Part of a small language model's weights.
Size: 8 layers, width 160, 2 heads of 64, vocabulary 1024, 2.64M parameters.
Architecture: LayerNorm before each block, learned positions, tied embeddings.
Training: 125M tokens, 5279 steps.
Each number is 200 + 40 x the weight over its row's rms, rounded and kept within 0 to 999. Layers, rows and columns count from 0. The size before them is the row's rms in percent of the matrix's.

# layer 4 attention key, 128x160, rms 0.16, rows 107-127, columns 0-159
102,150,222,219,180,203,203,252,173,219,182,165,210,146,206,233,284,174,175,183,184,250,329,250,166,160,230,246,174,182,264,261,165,198,178,237,221,217,108,210,239,228,150,240,205,202,207,233,270,145,198,228,198,198,194,231,201,175,232,181,220,321,173,217,138,135,212,279,225,169,181,140,175,206,233,221,213,134,191,120,146,238,162,241,253,222,270,173,175,167,160,204,182,144,217,244,147,193,120,133,205,216,181,229,111,175,267,202,150,215,154,146,259,146,177,192,202,231,165,166,192,216,177,228,199,243,236,172,199,199,133,151,197,211,152,178,204,210,209,147,182,211,253,198,196,206,170,213,161,220,245,154,190,265,226,206,224,181,203,135,279
093,212,228,206,175,254,196,202,153,208,215,206,148,203,303,166,172,272,214,221,217,147,244,143,199,192,219,258,193,120,142,210,201,183,289,180,219,181,175,95,191,237,194,176,258,161,191,151,206,137,207,195,222,172,234,206,148,311,174,157,149,261,142,235,237,202,227,153,166,222,194,237,125,272,224,155,216,175,195,258,222,189,204,239,219,173,192,223,243,176,131,140,170,171,177,215,176,253,238,220,245,135,222,259,148,255,201,141,192,168,138,161,224,211,230,229,182,213,192,251,200,205,183,262,215,200,213,170,212,198,227,226,191,268,214,251,172,282,244,188,168,214,151,184,193,245,229,235,195,267,197,257,175,232,285,119,173,255,226,211,160
112,144,231,207,209,178,215,230,228,208,247,261,200,265,214,164,235,254,233,201,261,194,240,200,120,203,210,176,279,211,184,196,189,258,165,131,219,192,254,254,228,301,191,264,165,151,155,197,189,171,285,180,222,216,199,252,300,176,162,189,229,248,133,246,97,204,127,218,200,158,134,201,226,218,223,214,186,182,216,184,176,208,217,196,245,203,173,106,161,231,263,272,138,200,117,195,190,231,288,197,234,235,174,218,201,198,185,207,191,197,174,119,209,216,192,170,144,130,86,217,168,168,155,218,223,202,158,170,188,177,258,127,208,188,221,176,233,177,239,174,190,175,196,219,199,236,252,178,197,195,131,198,219,204,246,190,226,154,247,183,197
111,219,185,234,170,138,193,126,160,204,178,205,180,199,162,171,261,211,185,148,168,181,139,227,202,210,216,304,298,204,286,224,210,201,170,257,209,148,137,235,211,137,242,186,144,167,169,158,229,218,212,156,199,216,262,207,241,189,180,194,199,182,257,146,190,192,180,153,202,198,191,233,187,200,221,153,193,191,197,180,215,207,166,162,183,227,153,286,234,241,206,236,163,254,197,127,234,218,225,244,201,176,165,210,229,268,151,221,197,194,211,279,171,275,248,231,215,216,240,195,177,253,219,205,225,198,176,250,117,249,204,292,240,222,233,235,157,176,260,193,273,138,228,194,191,94,228,246,95,252,177,167,206,155,233,107,185,250,217,198,209
095,172,161,145,286,213,171,269,197,238,264,204,215,215,168,232,205,205,230,112,218,162,241,189,159,119,208,231,195,173,273,210,163,231,240,167,228,229,156,162,166,180,173,159,121,181,200,189,151,192,146,177,141,225,241,236,178,194,239,230,178,170,239,102,222,152,232,243,216,238,173,254,198,214,216,229,206,197,179,244,209,196,238,243,149,150,155,198,211,248,130,243,194,205,187,244,202,188,171,195,191,199,170,229,161,251,244,181,264,182,220,257,215,175,200,251,254,199,212,239,280,184,154,293,191,219,130,209,221,167,216,188,189,229,130,176,136,139,153,181,184,207,203,131,184,196,235,227,160,245,120,167,137,277,240,218,187,202,334,198,221
092,238,205,201,243,206,157,162,210,215,214,217,255,163,156,110,227,205,182,167,206,206,285,144,205,253,189,209,184,245,233,199,183,237,206,196,124,201,244,172,135,186,173,161,111,191,112,174,216,131,220,94,208,218,231,157,240,213,167,235,223,137,238,167,239,225,213,175,169,122,212,174,216,145,217,199,169,190,265,208,179,134,237,192,184,217,219,288,119,168,231,177,244,246,194,118,238,183,187,225,214,213,163,189,148,314,185,261,201,256,175,171,216,176,255,100,154,221,217,237,153,223,207,223,235,192,278,192,233,196,127,159,170,208,219,171,176,203,184,186,232,185,226,217,212,199,224,225,233,210,112,187,247,231,167,149,145,186,201,233,138
086,134,173,164,170,202,157,172,244,211,275,215,172,223,182,247,215,205,303,216,161,148,207,212,220,122,250,145,140,194,240,202,245,209,146,220,265,150,204,240,250,210,163,207,158,213,150,210,205,207,187,199,202,245,251,186,159,181,195,219,118,160,211,233,194,211,181,142,296,149,113,186,236,215,211,196,137,190,144,240,182,200,137,197,270,221,227,168,204,133,201,259,190,195,291,200,184,182,172,150,238,220,189,166,149,151,238,242,250,159,193,162,252,127,212,143,242,230,155,199,227,146,219,201,209,228,184,257,226,239,193,270,190,282,254,192,122,226,191,158,234,138,168,184,257,217,229,182,118,260,238,192,202,236,149,192,207,190,197,216,154
095,176,176,193,111,136,233,189,155,134,243,185,131,241,178,166,200,212,225,238,192,204,164,244,210,215,211,260,193,140,190,184,280,149,293,203,267,216,171,184,178,204,204,204,197,188,156,227,179,135,150,218,196,205,239,158,168,164,225,139,272,191,224,216,269,224,264,216,280,183,166,169,172,210,135,221,226,217,206,159,200,234,197,236,222,214,248,201,126,205,78,220,225,165,148,182,142,225,165,147,187,259,273,222,252,194,228,281,154,240,178,244,235,152,173,186,225,240,207,235,197,136,123,130,218,261,218,237,236,231,219,147,158,167,194,185,206,157,172,209,235,263,174,227,234,248,194,171,237,212,220,247,213,143,209,248,152,196,240,130,213
106,167,113,228,164,197,218,191,200,309,178,165,193,216,145,221,199,211,199,284,212,226,226,131,165,93,189,100,190,163,251,203,178,191,177,236,162,213,252,202,188,192,256,153,204,169,130,250,152,240,208,247,181,171,152,227,246,200,214,145,195,133,158,251,250,181,209,176,152,161,159,231,261,110,189,236,232,205,144,191,132,194,198,220,222,199,208,93,220,174,158,219,258,232,214,226,133,157,171,247,239,265,220,205,165,183,249,156,172,229,164,123,149,208,167,187,229,237,197,174,214,229,188,226,213,180,153,224,172,206,223,161,233,188,201,190,251,211,243,169,135,201,195,211,212,206,156,233,213,181,253,217,107,184,190,228,266,207,230,158,105
100,79,310,142,147,234,192,191,234,254,194,227,180,224,232,279,296,228,180,181,249,229,255,225,216,243,238,191,214,212,189,236,152,227,178,278,235,178,96,181,189,209,168,173,132,193,228,232,196,154,175,223,144,186,226,178,223,237,219,191,250,134,253,177,221,178,183,201,205,176,239,194,208,250,127,198,141,163,195,226,178,207,164,186,223,229,234,152,149,200,235,249,140,188,114,171,200,236,233,156,143,224,220,237,180,251,231,237,190,240,231,145,210,208,182,103,150,185,146,185,208,167,219,145,170,255,146,161,223,205,220,237,207,223,228,157,158,163,239,284,226,201,177,201,238,262,224,271,194,217,137,243,212,194,161,246,160,187,193,199,161
083,143,161,198,246,184,204,192,187,208,193,186,258,194,215,203,183,272,246,249,251,186,256,217,210,217,183,140,193,158,190,238,187,220,184,195,231,131,170,129,172,264,158,294,168,200,213,178,159,190,207,219,159,224,177,254,90,189,194,206,185,165,232,215,193,192,127,205,182,240,122,233,219,223,297,260,209,244,234,169,146,134,277,184,272,191,163,178,156,188,226,230,161,186,225,192,181,228,188,141,230,160,198,154,198,207,157,243,199,126,146,192,190,172,228,143,241,244,212,194,207,314,172,119,188,232,193,225,273,194,260,205,243,240,171,226,271,260,256,162,148,182,155,210,196,203,216,192,99,208,219,218,206,160,177,202,276,166,236,173,156
097,229,184,145,189,306,218,282,166,211,246,170,261,307,203,178,189,183,244,247,254,181,163,194,177,167,136,242,200,201,170,240,192,183,192,289,206,243,226,192,186,226,263,192,240,257,153,195,181,229,144,279,203,186,188,256,156,242,170,197,212,203,182,228,228,208,284,200,209,180,264,254,153,165,165,245,223,197,203,195,279,184,206,238,201,168,208,104,218,193,189,115,215,130,192,250,173,198,138,132,204,173,198,153,190,197,228,200,172,209,160,191,234,167,284,150,174,165,211,245,196,228,156,186,192,186,210,160,170,160,156,175,232,133,223,234,160,262,120,189,252,236,246,190,189,234,224,213,276,199,250,199,165,211,133,259,181,182,118,215,227
105,205,142,192,189,157,252,188,202,166,190,191,239,190,107,182,239,207,117,178,185,207,206,198,255,155,205,179,141,152,153,247,201,237,215,236,207,128,184,179,225,257,204,224,219,207,257,307,231,200,214,193,193,254,143,161,117,131,191,188,228,155,125,286,191,188,149,119,278,155,173,209,260,204,226,220,164,213,257,190,103,182,193,276,156,187,151,153,193,160,173,166,137,197,149,208,158,181,191,246,192,164,188,163,198,187,188,148,194,143,152,221,160,205,189,208,175,285,214,163,130,199,264,215,189,174,227,249,200,176,198,181,198,162,207,219,278,243,179,223,161,165,250,191,163,147,224,241,252,257,241,243,228,146,183,224,185,196,236,277,212
104,238,176,245,268,224,132,220,242,228,214,169,234,115,180,218,185,139,167,182,167,227,211,208,206,215,216,187,204,185,223,198,226,203,133,241,163,221,292,233,141,185,274,216,231,148,232,138,196,267,142,200,181,219,246,216,188,205,238,252,221,249,226,196,176,188,226,199,199,131,223,151,115,170,195,172,206,166,146,167,188,184,198,137,184,189,238,270,156,150,110,225,250,200,229,181,274,141,172,216,215,188,252,165,207,206,214,205,178,234,193,258,122,167,201,263,214,189,218,198,215,202,160,202,142,166,183,246,142,245,87,150,268,204,225,193,129,122,239,198,193,153,176,144,195,183,202,234,203,119,278,224,272,209,169,166,188,273,191,168,208
103,242,279,242,229,219,231,224,191,282,148,186,181,163,281,225,182,124,212,245,201,264,215,183,198,203,214,267,203,206,197,240,215,188,219,240,188,257,207,199,184,145,150,186,215,282,212,90,199,229,206,143,194,208,160,191,202,294,215,262,193,180,240,204,124,226,246,144,128,154,243,134,143,202,244,148,168,169,210,211,220,220,177,232,183,213,166,266,196,176,191,209,265,273,231,192,256,217,248,241,191,183,178,168,225,219,125,223,183,176,208,224,173,196,308,148,229,180,159,215,289,217,175,76,185,201,272,209,187,209,214,242,187,205,226,136,151,221,214,206,219,180,179,246,167,256,221,159,202,211,220,221,233,188,236,181,149,276,206,202,164
098,153,160,175,228,196,159,189,213,202,223,293,166,189,184,185,244,204,105,208,249,143,214,157,175,224,146,264,192,136,172,145,241,205,185,237,233,216,185,243,164,162,168,201,214,185,195,182,164,211,199,203,178,213,155,177,191,222,168,200,186,215,120,177,198,163,188,267,228,240,199,272,155,115,267,181,212,143,178,298,210,271,125,142,199,203,210,253,227,306,198,147,177,251,241,230,187,198,222,163,249,115,222,188,199,256,199,194,210,205,189,231,151,194,215,160,189,194,255,206,189,210,187,138,132,188,168,194,221,179,232,209,212,204,203,143,220,165,227,237,166,171,309,157,144,266,227,198,249,235,181,136,147,266,206,149,252,217,109,248,173
094,190,264,178,225,259,196,168,179,140,227,201,251,188,222,141,197,142,135,192,199,288,176,196,155,164,205,208,145,206,173,209,179,160,157,171,153,255,189,259,162,227,207,211,163,212,223,210,147,245,231,190,140,113,216,162,187,183,197,226,231,161,252,163,233,147,246,127,225,154,264,150,197,255,172,208,207,186,231,133,166,158,172,183,173,181,231,168,162,143,266,222,206,190,159,261,199,213,236,177,170,214,206,205,246,148,187,255,157,218,266,241,177,208,190,143,176,154,208,171,191,173,228,170,186,189,196,151,124,235,233,225,192,74,159,181,128,142,207,249,228,221,268,124,226,181,184,181,191,209,188,130,284,262,218,184,171,145,258,266,144
093,200,220,228,174,148,207,181,193,163,213,156,207,218,225,198,126,187,180,174,200,207,214,142,254,279,204,256,249,178,255,153,250,249,191,232,150,159,164,165,152,152,234,165,250,155,232,227,232,240,238,152,253,188,147,189,143,221,179,220,188,223,207,242,189,116,182,181,205,200,240,240,194,190,231,196,205,276,200,185,325,192,224,169,121,243,131,200,239,194,143,181,234,194,173,231,236,241,232,197,214,156,148,123,216,187,138,207,225,187,172,196,154,132,183,222,137,199,157,286,180,188,165,168,163,155,332,211,154,213,253,218,259,164,266,206,249,215,160,190,220,159,187,122,139,162,228,193,204,241,221,203,135,180,248,251,243,216,199,194,159
089,240,211,208,200,201,214,221,183,186,181,257,205,162,152,163,158,249,235,158,154,145,201,155,206,210,224,243,208,216,208,219,170,155,244,190,207,176,204,114,178,157,229,272,206,281,154,138,168,161,174,169,170,164,155,227,205,236,196,251,190,217,174,224,255,273,182,190,226,141,164,164,234,238,180,178,173,221,231,151,196,232,183,203,153,181,230,192,180,234,209,255,243,235,288,184,241,171,207,209,148,207,227,140,218,162,267,141,200,230,248,191,188,184,342,213,215,202,205,167,256,216,168,195,200,188,209,235,187,242,157,214,190,176,273,273,201,243,159,156,329,146,141,161,269,191,150,251,228,218,185,195,176,269,214,159,196,76,247,226,167
105,212,252,216,247,209,170,229,151,277,167,170,172,135,318,209,223,222,198,204,187,198,250,185,196,131,124,251,170,137,219,226,249,245,253,240,220,176,124,247,206,144,150,206,238,197,165,187,225,203,203,158,166,264,175,166,220,229,138,201,169,234,239,239,153,215,190,280,246,193,269,126,253,191,206,202,189,140,213,148,167,235,204,132,229,205,284,190,220,198,202,122,204,162,186,168,238,208,222,245,229,185,184,154,194,219,169,195,174,196,194,200,176,206,183,199,171,281,140,207,214,197,240,196,184,232,174,244,97,173,138,202,202,157,207,168,183,253,279,218,187,143,156,161,198,268,242,204,222,197,147,243,161,242,224,176,180,245,219,283,289
104,205,163,170,218,175,170,233,178,224,145,187,170,186,180,168,144,199,246,251,223,121,203,221,218,159,190,230,188,176,229,176,192,173,191,155,189,164,207,191,125,110,190,166,189,209,155,158,131,197,133,215,210,212,194,154,190,278,143,176,196,161,175,131,238,294,152,156,178,226,114,200,192,193,216,243,198,226,135,201,281,127,173,120,199,172,144,316,191,214,158,179,251,207,189,195,211,261,221,165,127,194,156,213,230,205,142,217,272,205,225,229,174,175,281,189,242,183,303,152,185,169,127,151,257,193,179,186,267,192,176,156,203,185,190,202,130,178,141,190,200,236,187,210,123,187,165,157,163,207,216,234,131,166,207,173,211,226,214,170,229
# layer 4 attention query, 128x160, rms 0.166, rows 108-127, columns 0-159
090,173,250,133,144,203,230,136,241,163,199,215,187,157,218,193,219,170,188,150,202,179,184,252,211,258,202,281,215,140,204,216,227,173,266,171,161,268,200,193,210,230,105,227,180,210,192,146,245,238,162,230,258,226,214,172,157,215,249,166,224,225,195,229,139,164,244,165,152,236,163,180,277,246,185,236,196,265,157,164,169,151,164,200,220,154,244,143,189,207,195,169,217,178,216,163,184,189,155,189,254,299,176,227,204,221,220,219,229,163,197,220,231,168,198,234,163,207,174,244,200,194,140,200,192,185,285,138,115,179,140,162,150,253,168,254,278,262,136,214,235,203,166,151,209,221,226,249,245,185,169,135,297,165,147,210,220,136,222,133,260
110,232,269,148,207,198,196,231,196,215,178,262,185,181,248,118,207,249,225,200,180,183,247,191,208,232,251,163,245,94,142,199,148,232,253,150,239,228,193,173,131,226,108,208,231,240,138,246,225,122,225,196,165,234,192,202,238,219,208,160,224,237,237,165,193,224,152,178,179,189,226,184,214,186,148,176,140,231,258,257,143,208,202,193,188,263,128,98,182,238,158,242,164,148,134,221,234,173,263,225,236,164,156,238,186,188,253,216,157,220,151,121,191,165,157,192,174,158,195,161,136,120,265,178,166,268,183,171,244,180,238,138,184,171,188,148,232,221,233,249,175,207,173,217,224,228,191,200,227,228,109,212,222,236,222,195,216,259,194,150,237
110,191,150,181,157,197,167,233,224,153,204,220,142,211,191,216,263,209,201,131,168,220,211,189,213,53,246,181,161,163,177,138,226,158,243,162,166,210,164,170,149,185,238,179,126,178,214,214,223,205,252,165,181,197,168,235,131,186,230,193,217,176,266,156,255,214,228,149,215,236,236,224,207,284,168,270,245,143,191,206,225,213,147,260,178,263,179,135,195,190,125,252,169,234,186,248,209,229,198,223,221,264,220,170,210,179,198,181,211,248,219,172,236,212,270,236,191,250,209,147,236,268,156,222,246,118,261,209,151,195,240,348,211,224,224,174,187,211,155,235,223,167,156,181,163,223,185,198,221,235,190,212,210,216,192,235,229,201,318,216,199
094,183,196,142,199,188,233,218,228,236,257,229,111,254,239,186,211,225,193,182,220,203,229,144,247,251,184,201,227,196,238,203,223,193,236,189,231,227,128,227,204,247,185,194,219,149,210,134,240,137,184,194,181,210,213,129,179,147,248,163,223,184,170,191,276,174,220,234,230,236,195,186,202,216,199,244,208,177,140,191,167,166,199,141,136,232,177,256,173,203,182,238,243,145,165,193,129,291,200,134,222,171,250,100,207,200,160,261,237,81,171,221,157,169,149,225,240,188,270,147,236,194,182,173,187,211,207,185,172,226,166,198,204,143,236,183,276,214,108,260,229,277,244,221,176,231,166,191,133,275,163,288,191,215,231,220,231,170,273,209,239
095,226,232,197,237,197,193,126,173,187,211,169,252,204,188,206,127,231,180,183,198,221,149,218,248,251,256,231,145,140,105,203,238,158,229,151,217,242,138,243,165,112,216,235,149,296,163,196,161,182,221,241,192,191,167,259,208,207,269,199,247,138,189,155,196,188,229,189,282,161,220,215,167,249,223,237,183,217,259,267,227,131,137,199,203,191,274,224,239,250,264,229,259,206,244,252,207,177,157,194,226,174,166,109,251,201,160,288,94,248,173,187,161,161,203,187,236,254,229,222,200,239,204,180,224,138,243,172,240,190,223,210,155,165,206,159,230,175,129,222,186,263,143,199,182,229,184,193,238,229,234,179,169,198,220,194,173,241,226,190,244
087,111,155,238,191,211,259,144,102,251,141,239,213,249,207,174,233,237,174,177,197,190,172,265,203,178,186,162,222,220,232,140,140,238,185,260,162,218,180,237,160,228,167,186,207,145,227,165,146,196,166,205,99,186,141,154,234,260,181,199,255,194,169,207,186,151,192,195,143,234,261,205,212,199,164,196,255,196,202,204,159,211,210,190,151,169,147,248,248,221,237,185,221,158,252,205,237,192,190,239,180,194,252,234,157,239,208,117,238,185,204,221,205,247,145,171,268,243,213,195,157,251,214,149,166,224,114,274,221,266,244,214,146,204,148,170,211,122,231,227,234,275,218,160,227,223,134,272,223,218,181,266,195,191,285,263,170,185,234,225,178
089,188,174,177,197,228,189,137,253,164,257,198,169,231,95,253,201,161,204,270,255,183,172,266,237,213,277,174,153,277,293,162,153,255,119,228,199,248,294,213,195,182,180,163,215,130,227,201,172,196,223,230,269,165,227,206,172,228,169,165,101,147,220,182,266,233,172,167,153,138,178,249,159,138,206,167,194,234,231,240,175,220,199,178,194,182,207,213,191,175,256,246,249,143,240,178,171,254,150,138,215,259,200,187,198,147,199,203,252,173,240,226,224,158,141,158,220,200,209,218,259,185,155,182,230,168,154,182,215,192,244,182,203,244,189,230,230,232,256,154,238,210,211,181,220,163,164,218,208,136,209,251,174,111,209,179,203,161,192,122,243
101,157,144,274,197,185,203,257,177,279,109,187,250,165,237,114,153,183,247,209,257,158,171,245,222,193,175,201,258,247,233,210,158,193,205,244,268,232,168,208,218,195,155,161,267,207,177,177,216,149,132,236,187,260,212,204,198,192,229,190,172,160,203,238,200,240,202,217,231,203,209,198,202,112,187,196,201,223,147,194,168,285,162,227,171,180,184,298,176,214,255,139,159,160,189,150,193,169,162,222,206,228,221,156,235,240,203,132,243,196,103,207,257,303,121,170,238,139,155,175,161,183,164,186,267,190,148,203,248,188,237,226,184,200,146,198,226,267,126,174,260,204,183,232,171,242,231,205,239,233,178,180,223,199,273,184,231,240,167,174,164
104,251,186,186,295,224,167,199,199,189,285,201,184,232,151,193,216,222,173,181,130,188,252,158,195,171,225,176,120,182,174,237,135,237,205,209,207,183,201,211,180,206,141,145,190,212,175,186,201,213,182,130,114,223,180,219,214,239,199,187,235,205,203,111,195,231,227,167,304,119,171,183,120,269,186,239,179,144,286,214,64,158,205,169,247,228,257,212,167,149,236,234,224,154,206,231,189,223,202,158,205,214,142,205,187,175,145,217,154,185,221,243,211,175,230,228,272,243,218,194,200,151,194,247,200,195,176,186,250,181,227,209,214,219,171,210,234,158,196,115,284,128,203,241,280,211,170,214,196,150,214,224,187,289,195,184,202,187,194,183,289
085,230,148,213,154,258,196,210,195,223,236,206,241,197,212,157,186,233,239,222,179,261,178,225,159,237,276,258,211,166,138,172,173,201,216,242,186,170,204,126,227,241,198,244,140,211,229,242,244,140,152,209,197,222,203,206,166,140,298,190,203,216,174,212,136,225,198,204,213,280,178,184,213,147,164,169,230,191,217,250,175,228,170,278,94,175,166,178,130,159,279,191,218,258,162,199,150,255,225,178,186,222,171,173,177,151,247,246,233,175,224,249,240,267,196,244,287,212,192,235,156,284,223,190,250,212,208,192,190,208,192,208,167,263,103,255,202,198,244,150,213,176,209,240,253,239,160,287,196,202,134,246,249,167,143,249,207,178,179,179,261
090,253,237,252,206,228,186,243,218,232,181,121,201,196,189,210,183,110,193,260,205,230,201,189,193,185,186,188,168,227,231,216,188,184,138,259,267,250,190,183,188,208,237,205,186,180,214,246,178,217,151,138,266,209,217,198,235,228,238,208,133,184,225,218,173,186,269,246,194,206,157,187,225,149,134,182,148,229,146,183,315,161,245,199,271,229,221,251,178,255,211,161,266,238,270,202,228,172,174,136,255,157,188,241,163,239,216,212,177,249,213,267,164,158,187,164,239,135,171,245,242,214,163,222,149,239,176,119,262,193,208,101,210,229,191,167,189,164,233,172,219,179,241,216,139,169,204,199,200,247,125,258,141,148,214,235,185,226,103,236,128
098,143,191,243,181,236,211,176,252,124,192,166,214,208,195,150,206,142,237,175,164,216,240,244,221,206,168,139,120,199,189,114,198,221,196,234,217,112,210,229,249,284,156,232,217,173,273,225,155,238,154,219,212,199,150,259,198,175,212,240,121,227,176,255,184,222,196,193,210,275,195,254,279,168,171,249,209,201,210,201,130,129,243,265,197,168,246,190,199,173,164,137,210,206,180,201,170,126,146,137,111,214,291,196,239,198,251,186,114,236,142,210,259,185,213,261,162,216,194,291,180,217,252,161,184,179,158,161,228,212,282,191,161,229,146,161,171,141,214,203,209,190,200,259,173,163,223,197,163,195,166,215,241,216,169,177,219,189,224,203,186
100,218,241,212,149,159,223,235,126,216,170,136,116,233,176,155,100,177,260,162,111,182,186,175,255,208,201,282,214,218,246,204,282,191,205,268,167,237,179,228,197,204,230,150,196,252,180,186,158,168,228,243,206,164,159,205,178,260,89,234,189,226,229,174,213,235,178,253,194,182,172,188,236,225,301,207,224,147,202,225,224,223,170,229,202,299,186,222,200,195,225,264,288,209,183,202,254,180,193,254,200,151,169,187,162,192,227,219,153,203,149,207,194,229,168,284,122,220,184,178,182,201,228,228,243,170,230,218,155,240,155,250,181,200,281,222,193,223,193,181,167,245,170,175,144,215,246,155,205,245,222,218,164,100,226,191,275,195,228,167,199
103,255,231,202,196,212,271,167,176,184,213,185,152,208,229,235,150,247,195,194,103,169,162,206,176,188,249,169,256,113,199,222,192,153,235,166,171,262,153,217,253,161,192,221,164,143,121,208,166,238,194,166,239,149,187,204,159,187,208,226,171,192,158,160,225,177,233,172,236,202,224,178,158,205,250,179,191,200,255,202,228,220,212,173,211,202,239,218,236,196,177,202,216,223,196,277,190,201,175,211,225,200,175,238,185,122,97,170,149,326,195,216,200,248,207,241,134,197,246,288,216,202,165,209,211,202,254,133,137,239,107,245,191,166,219,210,121,167,205,194,208,153,193,199,199,207,212,261,197,150,316,119,161,219,116,257,226,252,155,177,207
099,194,238,186,201,198,149,234,140,206,147,161,179,243,179,254,194,160,180,140,143,162,242,210,159,186,226,184,243,193,209,234,210,221,246,205,226,159,132,175,198,144,210,168,233,237,214,228,245,222,207,271,175,205,252,138,211,156,221,211,218,180,192,132,244,221,156,160,249,171,166,240,228,303,124,194,158,176,96,199,201,234,238,202,189,246,161,148,162,191,126,294,159,218,237,207,214,247,196,247,162,169,214,155,175,99,224,189,164,201,231,200,163,193,243,183,225,234,156,217,226,151,239,162,197,259,252,181,131,189,131,256,131,213,145,186,170,137,198,218,198,201,217,151,205,235,328,196,211,273,167,176,163,203,151,221,204,233,172,218,259
092,269,275,216,183,202,181,192,193,182,253,158,159,270,141,227,193,226,155,172,177,184,270,214,187,200,215,206,190,221,231,256,206,244,92,202,204,256,227,249,206,217,142,220,225,241,239,197,110,157,266,206,208,176,269,203,204,166,154,230,211,254,205,119,197,149,197,207,242,161,147,237,171,234,146,124,168,149,229,206,233,258,220,236,240,273,252,258,211,183,209,270,240,281,169,184,220,203,171,211,129,166,202,214,261,244,177,210,130,216,197,220,201,207,161,217,161,201,246,189,257,183,219,146,168,142,123,198,220,171,233,207,194,153,171,211,229,173,179,204,230,138,251,196,199,248,265,227,191,108,211,158,173,214,231,216,208,228,129,220,98
095,213,268,177,167,172,256,269,167,152,196,180,185,279,284,148,225,134,241,266,249,231,222,155,173,106,198,194,177,115,224,282,247,133,193,201,228,174,225,227,151,229,210,122,149,188,145,194,188,197,188,184,268,186,172,168,266,214,170,208,170,186,129,268,187,211,190,180,186,212,150,200,206,190,158,198,261,221,105,210,232,209,218,255,167,260,157,152,155,199,122,234,189,173,214,204,171,166,154,183,230,218,169,166,185,207,202,208,180,232,135,215,215,216,232,239,165,249,172,228,138,197,152,193,219,198,233,81,218,161,207,184,146,229,185,179,149,207,161,200,178,155,184,261,150,172,222,243,259,214,217,154,237,221,196,225,128,125,213,150,203
091,179,202,266,172,176,225,164,212,154,194,175,293,182,87,302,222,195,156,262,216,203,175,195,177,198,218,190,161,197,255,229,236,238,146,260,191,209,166,252,243,118,203,249,123,199,146,211,181,166,203,193,173,217,176,97,239,187,256,179,157,223,286,216,244,168,231,220,166,242,194,281,202,198,193,240,193,224,219,183,231,205,226,232,264,225,227,195,245,259,191,129,217,168,153,208,238,275,140,196,233,225,178,178,179,193,126,247,184,187,181,217,271,160,272,166,204,149,256,189,239,216,142,228,183,220,205,165,187,206,182,230,187,185,175,253,242,181,215,121,128,235,215,140,150,167,168,219,237,174,188,203,195,219,156,195,245,221,107,202,138
094,288,188,209,249,179,171,168,202,160,221,214,190,139,287,235,216,133,222,182,149,216,184,167,173,180,204,195,137,171,226,212,146,143,203,258,145,182,184,227,193,193,170,157,200,79,167,208,164,171,237,274,177,217,257,188,210,195,209,255,158,187,223,203,132,134,164,156,235,192,125,175,222,292,220,236,169,193,201,237,188,185,180,172,229,226,277,208,266,197,72,196,170,215,154,226,198,210,205,232,220,212,241,165,196,185,224,173,154,266,150,210,164,240,163,186,165,230,179,218,186,167,213,245,219,207,263,209,257,169,112,211,171,219,127,149,148,142,207,289,191,213,143,180,183,223,235,158,164,157,197,138,202,179,202,249,225,230,164,119,243
094,133,168,175,184,175,210,206,171,235,118,236,160,147,172,216,205,135,170,257,205,239,100,158,193,188,166,204,264,248,258,205,207,174,209,186,239,218,182,189,231,75,193,167,121,163,161,157,185,169,161,156,227,214,178,212,163,169,235,238,187,163,145,177,235,198,231,248,136,199,229,274,213,149,206,199,198,251,205,170,282,232,206,202,163,161,138,148,144,249,183,200,218,219,240,173,219,278,171,183,259,159,225,209,197,209,206,199,231,167,213,226,169,236,257,217,244,170,107,190,253,203,212,158,150,189,188,200,188,280,130,149,228,234,164,224,286,226,164,109,166,143,231,199,214,196,166,245,293,218,183,138,185,166,163,195,186,238,230,176,205
# layer 4 attention value, 128x160, rms 0.163, rows 64-65, columns 0-159
104,235,191,205,255,276,205,199,213,274,159,186,154,134,197,237,203,135,201,229,227,176,232,259,186,206,201,179,225,192,154,118,241,225,184,182,186,107,281,237,217,183,191,265,234,183,225,248,185,175,250,181,153,221,127,105,140,160,177,103,149,188,209,245,235,160,190,245,220,237,233,246,163,171,197,191,186,146,201,248,176,163,224,228,266,269,212,254,212,118,254,145,173,152,219,212,190,179,194,164,215,248,233,172,213,146,182,252,201,137,208,253,222,139,184,187,149,224,259,200,166,233,132,236,192,206,217,232,160,151,131,175,278,176,177,218,190,180,237,218,169,185,200,144,177,220,237,206,207,173,203,103,226,161,170,175,153,249,154,215,261
113,159,198,249,163,248,184,234,132,194,282,151,201,262,231,245,172,183,195,245,235,114,158,195,246,152,222,189,185,222,174,168,135,194,256,241,144,216,146,170,219,222,276,261,175,259,229,188,219,211,194,179,195,165,226,183,174,194,200,148,280,249,125,208,114,221,213,201,272,206,198,180,209,147,137,189,153,244,172,208,140,172,225,193,152,236,240,239,222,162,173,245,169,197,147,232,168,221,253,185,234,213,185,254,217,189,150,181,243,183,237,271,157,146,198,189,234,203,193,171,173,249,165,177,263,144,140,174,223,165,241,195,169,237,214,240,188,181,110,279,254,180,180,191,150,147,185,255,213,211,149,271,164,160,253,230,168,217,141,171,282
# layer 4 attention output (transposed), 128x160, rms 0.137, rows 64, columns 0-159
096,208,136,247,173,154,208,190,259,163,239,213,175,130,202,183,199,160,178,170,142,213,121,166,220,261,162,221,228,174,187,175,214,185,145,240,214,177,152,173,137,153,194,224,167,198,178,164,209,225,207,178,255,190,193,295,139,207,185,238,183,232,221,269,175,208,250,118,179,171,259,281,198,216,288,143,178,293,227,96,214,131,215,229,158,164,200,203,214,257,217,261,235,253,134,142,233,177,172,222,207,190,210,124,201,182,196,205,212,203,231,159,166,248,230,234,163,182,196,126,233,236,186,169,220,128,257,193,192,221,255,193,205,202,204,189,265,234,190,215,196,176,164,181,85,109,185,234,193,157,230,265,195,224,196,169,231,181,214,142,164